Part of a small language model's weights: 8 layers, vocabulary 2048.
Each number is 128 + 24 x the weight over its row's rms, rounded and kept within 0 to 255. Layers, rows and columns count from 0. Numbers have three digits each. The size before them is the row's rms in percent of the matrix's.

# layer 5 attention query, 96x96, rms 0.0906, rows 14-31, columns 0-95
106:128158113112137147114120142116134134146155105182095153167143135132165169101119131126108130141151101107076134110129140105166089129126149132156142165133145122135157094133131147117142137106135082093118138119094162137133165151116145141123088153127122138121171105075108133163141153169183130080
109:146119138167118114091141141167113127093109150156120122100164111135153179133128151136099132115123137120129155124134195122129142133153148097200104114138170114169127134119089073113131145097111148115162136110101104109111115140123123114150120148096176121108143100152106163144088133127098121125
067:130111119144126164135084136127131116145106155086138149186162160132092127092153154165114118094125112163126129147143148140145135130153113113108130132150151134109117164123151134115108147124097087117131099163182110133136131139163075107149152108139083079111162156101147128077098117122143119144
084:118143136112114120162106137089121108141111098123113147160154130136124170115153155174131111110129102141154110131137079154117117111157119128100156100117163153128141165116197168133144096144112096084112119142195135123142121142152115128098106071124123097143122127086163134124116125149128089133
055:112103143140154196105140118098146133101161099097122134162122153114092116164104124130129162128147119084077085140137106116133091138144107099144097151134108151118164147115148122092103162137136135141121087173121132133088169123117123135120109107155132099127080141111109150071136132113116130140
088:156138114124155092120079126143149109164118142157132136132125111123116104111110101124128138156115157140117166115082099124118107163093142135108118141171139166103082120139096152169094133092112130155128149091131127144156121158094140148176174142139131129138155134173095097171163109105149131109
065:129140110140090142148143139129104128103117126106145110106129118137144169132172126172136093083092103113137106113171134141133144093148099107147142123086138077171154153105172118106133119145101142111128124177135161120122158108165123117129075094120094117116127101097144145128104094169094131110
080:166121078119136093127088119125131111180104134154099130127142130135134093145106131104127107104159168120118110126097104087143111139090106172121171134169145147133087129142135150142092097138123115155134122097117134154155117156136199137159175141150126119122157119160115144120152123091150099123
111:195146103111115109152098122167141106163120152159129124114131145149132145123159094121154124144137142142112159069091107121118087114126129153102130169155134146134083118172142149167108136123090155122147113144122151141156153143130154151165128149159113115154170127120133099174138097124166106116
127:105087117171090150146168129098109142114127154113136109131087148111139126147153135085120121106118105085096090166167147102157115105169104133164103142129091092133171124156130110115105147153133148128119097130116142128096092122110149121084119133125101150111121091144100143088122149093095135139
085:112145115138122136093119126161146165136146146152116171113159081097162108113074125113113106131133150146096127131118099109109186154104135127136146121158134143106113144101083131148139158116149072150122087118145115157120176141105147159155145121116174125123141128140099164142136164108123110081
083:076112173145136160141149139091160141112119106140150129119139125096108146154075154117063128103112081143114102156130108121115140124103137087126115091105139132134152182105131098110109130121143152157134128153121110171097158135099135142129150100120125152104110120120101159125137110081107107171
093:094089156153096157135171114115135120116123132114143116087097146118109110104140150125111126123120103098147127167114139153117145092173125118122114125120083110113138146126143094106116106135122131128116147154135116122112059098090106119117146094140114125103116171196122132101115171120095118192
101:111095167132122130136131129114194173148164118126145149116127131126130189132092147110089142145132099129095154145128101151156156119144120097130094094116125127092116165129082132133096118108134115125144105137114104128152103116085108126111136164102129147093122119148101171153106165102136092175
107:146168112141152122107164160165105134088108138165143132094129114152126159155106105123119139125103155087152100130130180119137115100137159115155114147108162097142161105133090083138135162077093151136110151136077129125103144118117165148163090107123154112141138118119105145137159142153149137099
089:113095158123169131108118138179121153144150159107147111141128105123129108158079100101133153128141117133109114180158112118139158132097132148129122155146124142131076099091113118132139110132143125114155092150168095116101184150131161106133115131071169116152151117137087108101155143140104154146
094:096146091146099163109154086138157151157165128155158142130142135078125112126097192116131108122156107100173127138122166162138125136111164127106131187138092115145161119087116115115117094087123131102131125151111097140122124110103151103127153154185144121121158132129100131123141145119109120143
082:096116146143112162126125069134133141154147146126148103135106139086112117131126174086099131114116130102146123177109163107127126116151130175142113160128148124126130102120132137109090104106116117145180133140139117072107096105127142105103150138153099152119165129181093139094168164098105129146
# layer 5 attention key, 96x96, rms 0.0878, rows 14-31, columns 0-95
113:113121161124127115107130135136142137155108133083130130140140202098095088165113181165156139135118144155147155132135120152091177099117135124092127096068103128138153170099093117130158152162140128179116137133142122139121113125134105111125140115134150156104110132142117153107133091151119100159
105:169129144117126133178109122132148134172097133112136073144133072129167086130098124116163073123151148184132087121119134121089142126117119159133150152095134126124086138117119147150132083135157124123105111112159146135135136136174107126126109108147118135174115143083146129128154112138107114090
069:164141116117134092121168119148122118130103132168141143118131041136149128177114096123111087128102150167134134114151148115091129106155096117141153141086143133152125119119125133111140087130147139083126128116125132106157158144130110161102105093106133122133117119132108108160188104152144124072
078:106134156156150106127149133098127142114126116134140174129126141143160150148185188141134108106086126127103170144105152115115131131098116112120142164114135104165153126117149105114105132161121138122137119082127100090115114125101092108098123157120131198087116155138158129140083132120184130121
055:118150081064099114073120133130166111145087134133113124127146113130103073134133105121112101120123107102127131117120138122137160135087139138120123153091183134128110092135117103168093103111157168138138109079156110116141127157149111158139110161129119170091140120131148163148137103117112150156
087:100155111118127154138123185183144134139121165148059110136118138141147117118075091084119153145154125136168096141125103157122130109146123116134101122168122158100142153109095151139142132120098118130127157151129147146137132113124172163152117137099159113136166094121079138144149159138099111117
053:138105131114120125150123136069085121149144088124159140117113130080094129094146135171164154120123131111103138142102145129145110114108136111092122132098100072162138115149117116117143112158163166126141114117109196148126104080110106077093091131134120131133112151137148111104127114087114147112
061:115167116129124118102143144157154157111149137151127153126134114137134154149104131099112175161169116098098123107125098169125154109114120137104107135146102163114165108103134132164092147120096093139182130117110096121146135110101156160128149140136149130137132077140093162176082120127150071121
091:096161102154140122139133147149118148127119150118072138152128137125137108148117143089154161157163146108122112108157127150162139084155093130125095132140133163087148122119095162163105139143092115118192146112146116117143092102117182117127098135113143140097149074149101153111107144142150104121
085:162118112117109149137104090106143087162130131116169125162123140111129125160122141161123103095111167155134153124132105153139149174088156135140176141123167100136097149153091141122134128138155119113113071156087184123118157134158118143159150127162118137100148152129118156131172099138129156124
094:143115176104128129122113132118148116158111153188123095097131131128094139152158070140121131147111138166101123149146109133112104170096131128101181106081134142123117144136134118107165128145145123102106111129105091130133135158131094109179137117126101106107113169119124101129100093162075145103
161:137080148131104163106140086103122117125132094116178122123152128132134149129130137163080087088082097138138114171121114120100133185109160122141139118112140092164128125140171103084134126127174141126083117125106122128090133156129092109116156121133099145132101146109150135135133111105124178134
079:155128109094122116149127083126104132129153129081127108086102132156169132111167084128117115139135130141144136117141119078158087131144127147156105147168116098141121104170167135149099092129149129123122087147131170112121157133132178139096125121166098141165172106142138091131169131131115127098
103:137117159087108129118147093125103104113107130098142104084143149129096133154131148166110069108075113134156118133117107073135118127119135139128128131124140102158122105147151137090108082129153144106092136150144152104097141170151166136088165125144070133153129154110145113138161098127101140144
102:135100107114129155151109122137152130176132133097146136155152113128125123122092124156148147125135130188110131127132140140073144135103122136124150108109130107134114169117150154188143094131186099159109080099156162144093122106159092104138113070127155129124101121101166145106132124111140106105
096:145123095093150117131115132123118116105137121171105119088099098127106116125153094135171117165099133130119108138118140123115108183094118119111158083096138163130119124142138138139150154137096153130104147150064119170113126124148081145155127127134109105155091158096161082131155106127119160083
093:156125110076189126089139144160129124125125146141122129129113123156133145147140087158114122134119141146171147100125089098119104120130111122157138112124086096140119117109119105140150168140101095141084142140104146129096156138103153155159148078123113117127108126120109086133148094157113121049
082:137103098100098137134132135133093161124190142128131104102096146136168099142138090136146132120098116132105100118120094094130154133137124184161144116172103093144125110132120112107148127119125094144106118195104163129114158110141174160106147140151118133159165139127120089137182139120115122125
# layer 5 attention value, 96x96, rms 0.0638, rows 0-15, columns 0-95
094:151136110136146131136139069115092106131110158099140104182108076136117145093149141136132078135142140140181126144179108138137135138152138109132158103132149151181159118125188146119070162130095146123108129126149132112161145145112135149125116157118128153098117108149119131128139160137109163144
081:066141114108102145093098126114116138139093130093161120113110120128119127169119123110159138134160099145104109105129081129130126117082104123080176156168098161119143130152125143096144176142134128132170117107105128140145147171161124188144130131101160141160144156114101133125110147128115118152
090:163148137153120139142129147137134131119130153159123112153099112079133109135077169126148167108116136168117093107145104137184143130146167112155142163118146102137124115094099116123155154141131147107137085125162144164108150104123077146109092119152142144111079141088118148111144091094137141156
105:149095091092167131099110125141116119066163105143158129139110105129111106121120086111135129124117114150123136117152139102125142132129157147101118109143098122116161146091179127124093121122139141129145134115105072106101097106137138113120116170158113141168065109125113080115118120090076139109
098:167123124125172155115138114114130169076139154175163110146128079143109094115100133121136118124132106134148113149160119107121124130156166143074144103145144130092154146146139118132082091145114125115120156121128170105125138098085140165142102093123094150066120111154133115142148114151101111123
094:117152154128133097151123134127125169129120137132121148112163181097152163126147187128125159138146139107127107123066121115132078144085089128154126155121129105151118129149106089124141139079124121125143115143131113157126153154144160125095152116131141120143162167150113181167116133156179105142
090:109148134108139157107098175085133151128114092139089121098134192119143137133129140122165138131121111111093070108128103097153087121122139111120168109122076139137122129107099128145146092117142137117119106132129151159102126118081134117099118134130156138147101160098153133122134120103201168132
095:122153137136139114138129137120150153132145148164153129141132144098126099122131109153133138157149113140148119120067115164111157145136110133135139088099115158124147111144161106098088081121119088114114110138130117106144135135091141075132146072134103139092113168190110117142117147198146096150
087:105135115133155107155153142101107153113133094115129120094139106132142136152182085084110130087111102150147128134107109125105099080145092147142136142119115113137145137134164109147127105127151130116112116122108148164132147086131117158081067167150151133149134091069149140169100119128141133092
097:134166105137137167114152115093104134116124064149149144147139102124137135076090102136105100089161116142109117116122181094124095090141132105154136133121116088145122150143153158126144156120144113136134142086123152110128142154151136153065121109115160140150127129074129128107176129115143105114
099:093105124132101063184127150133150126139157149124164112108143090136116121135149115098110090107119151103144128122153158128097124146153090135130089133099121102118118133143108112122125101124106137110121161113154107067141137132102126099130142144145116121100141077180114102120076112134074108102
115:131127100127116126063111123148153129114148113104110144149115124119113145134091154104117132114103124133086164123183150080142142133142170147115099129103108121100128125098109146152129157145135125136158113112103102105108048134184120121142124189125140117132129114098095111120155121099098163110
086:154101127125128147121096127137156078141110154160106126118137106153137129111113123160132079112108119131147106134162168136175154157195157139149098146100156109101100129121162123117130143163141121112152123081141107064141071113128115175147126151131130119116140104136126093105149115100127112115
087:047138133095097165160178120147088099178132106106107101103111101134132155115128162119129130124115123089133109156122123173127133120142077114130107180117139134138133150139120137124136151103105131128123147121168118111146143131123142145178095127168120158145097132104135106101088150096134117143
102:097118105135109124108114133099155157165115112127114122124123086153154151162129136091110129132107149103101117119157112129120114116121096147103120158096151112070104129099107123142138153141149153125152108121061117081130074114127110158118144162140161110176120119142086140165085094105112149115
098:154172146119110144104150149131111105086105119140121165142127131132122122113125097132161144107132111161104136119110130139133160115098164126187159135140119127195122119079114139120164119140130120119130120129130150146113158116185113168150090154117148131121118134061163160107133149132165171101
# layer 5 attention output (transposed), 96x96, rms 0.0677, rows 0-15, columns 0-95
095:151121134140145121120119145104125130145121163117116119119114141125087095127120151093138126055153160135106111096112148114080085167109137112100140150114103146103089139091090142143118143119133148109140154113118115156093049119093121115133167089151118127105127125139110147109125142075100106124
092:153148125129112092181144085090118119129095104114115083115127100152141122095146122127119111164131082117131134132140154170134151115161086164113117108132137121123146137145093107168079133156124147095125164132107129104157167111108119136081151112112116144108099132132118093129136136054105116134
092:098135101139098104106108124217108115099181118110087133118162128136127125161102109103138124100119169133113114129135101104153181167136156143090112147147138118140117130090130105099143110124146109151095116120129128157171114140116089115109110170109150126157105140143128114102134130097144152101
106:076099165171152116117165122131128142119085116154121157117132137140123114081120145116101108142149107132131108105097113150130126101130119102136049147142149118145169114159082152164135140112119119141155114066142105148116142110100073137168149130119151143095138118146113108133156103113128124143
095:162130119143155129111142155122119149162165147125134146103121127147107106128116147104120136126151161139129095122117106088080133145140142089121102163118110133120100126107160140131109110111144105130135145066165109099075073106130120104162152081134138165077111114141110177132172116122113164125
100:138154093100086127159136119136150134148143087138144104157113135114126180141153121142129100145097168109130145127149137128176123094118102182115154117120114123158145123155129125129124127140151136101118120201129136137190155123159132110104097169134087111148151107092165162095127141138124122107
088:138131086142076106103161124114110141138137106112104098124138122168147169129108104132127134126127140102106137114129122104156169109179117145118107122156120111128165076173120109064136147116160127140131129136095131146178133129153129137093090167118149064111158127114157164109115121123116120106
100:125143103133127120116143143123180130155169106163150091126101142128087129179174128110090097158122159101122132138109131119092099130121120135117154166120150113172182101131158153149141119142146129087117130133136132093120128108165095147127086111110112119112131123092112185093114106155131106102
093:112136117135116174130133124095123126163141141131110114087191078141167165116090120114107133148150133123107122109146115112147135104188142118142163088132126140088149104139107113128108143097143113129125097094136120149137108159091181144136134159114168126106161103121095186121151130096126129134
107:144185130127111153135140157159085134101151160145114146113144127102148132149103139082102116118151174137084105132143167101154119123223131136152121092148108132106122148097118112100146157123128101143139133106097159153129116125109150120110141173131150142102165118104147153137133137104117149127
104:105106136097155172102125115145149101145114172132168124110143147124101144158161145158122139187118098161158154151136116151084088107102159101158153107105127122122082122113152116191133143130119119109134096113163119128088143144139147111173150109113140145146111147130092125156123123165147120141
116:140098162132132153104132122159087129091056156149103173145132149116153125106099139147122136142149129115119104128137120132159164138094153107126060110132132119116124128102093160130169127084114107147130134115123157168131159138095105117157128116123132131128108126158131051163138118132157135130
101:130074162117173141089115174186127115114133171126135174116137158119108093151124103131138156093130133128164096148093099143103108146111152086154100107139113132102079155097116113115170122144110123149130138129145107126078129132141127100145145105127148120159107154141128097126113120166148145148
083:117133105132151108138086136078161097114122124112160085109123130124128161089152135145140128191149048132145141134134148153102084105163112140134142129151127152123094113106110098141148149147120127081085117130118092114102108157136129133105140101135146129164123146112078123124124157115124091142
106:160084146113128111120109138139125096116061159117131144099175099148099151120121127162126138195138145136126141124148110154142168097096147105110163066129129153109124118127108090153147109125113112121130134123126127138135196149114123127143114147100146132159121113127139081170153117134140137089
100:096189127156116134144144126156118145112148081120078132112142110108176094131099151116125130107106132118118123138122159142168166166172141156141141146159141131108142150103100137065100136120158131139131161120104125092175130131080119141089143135136139113152118146143160106093139144098103137140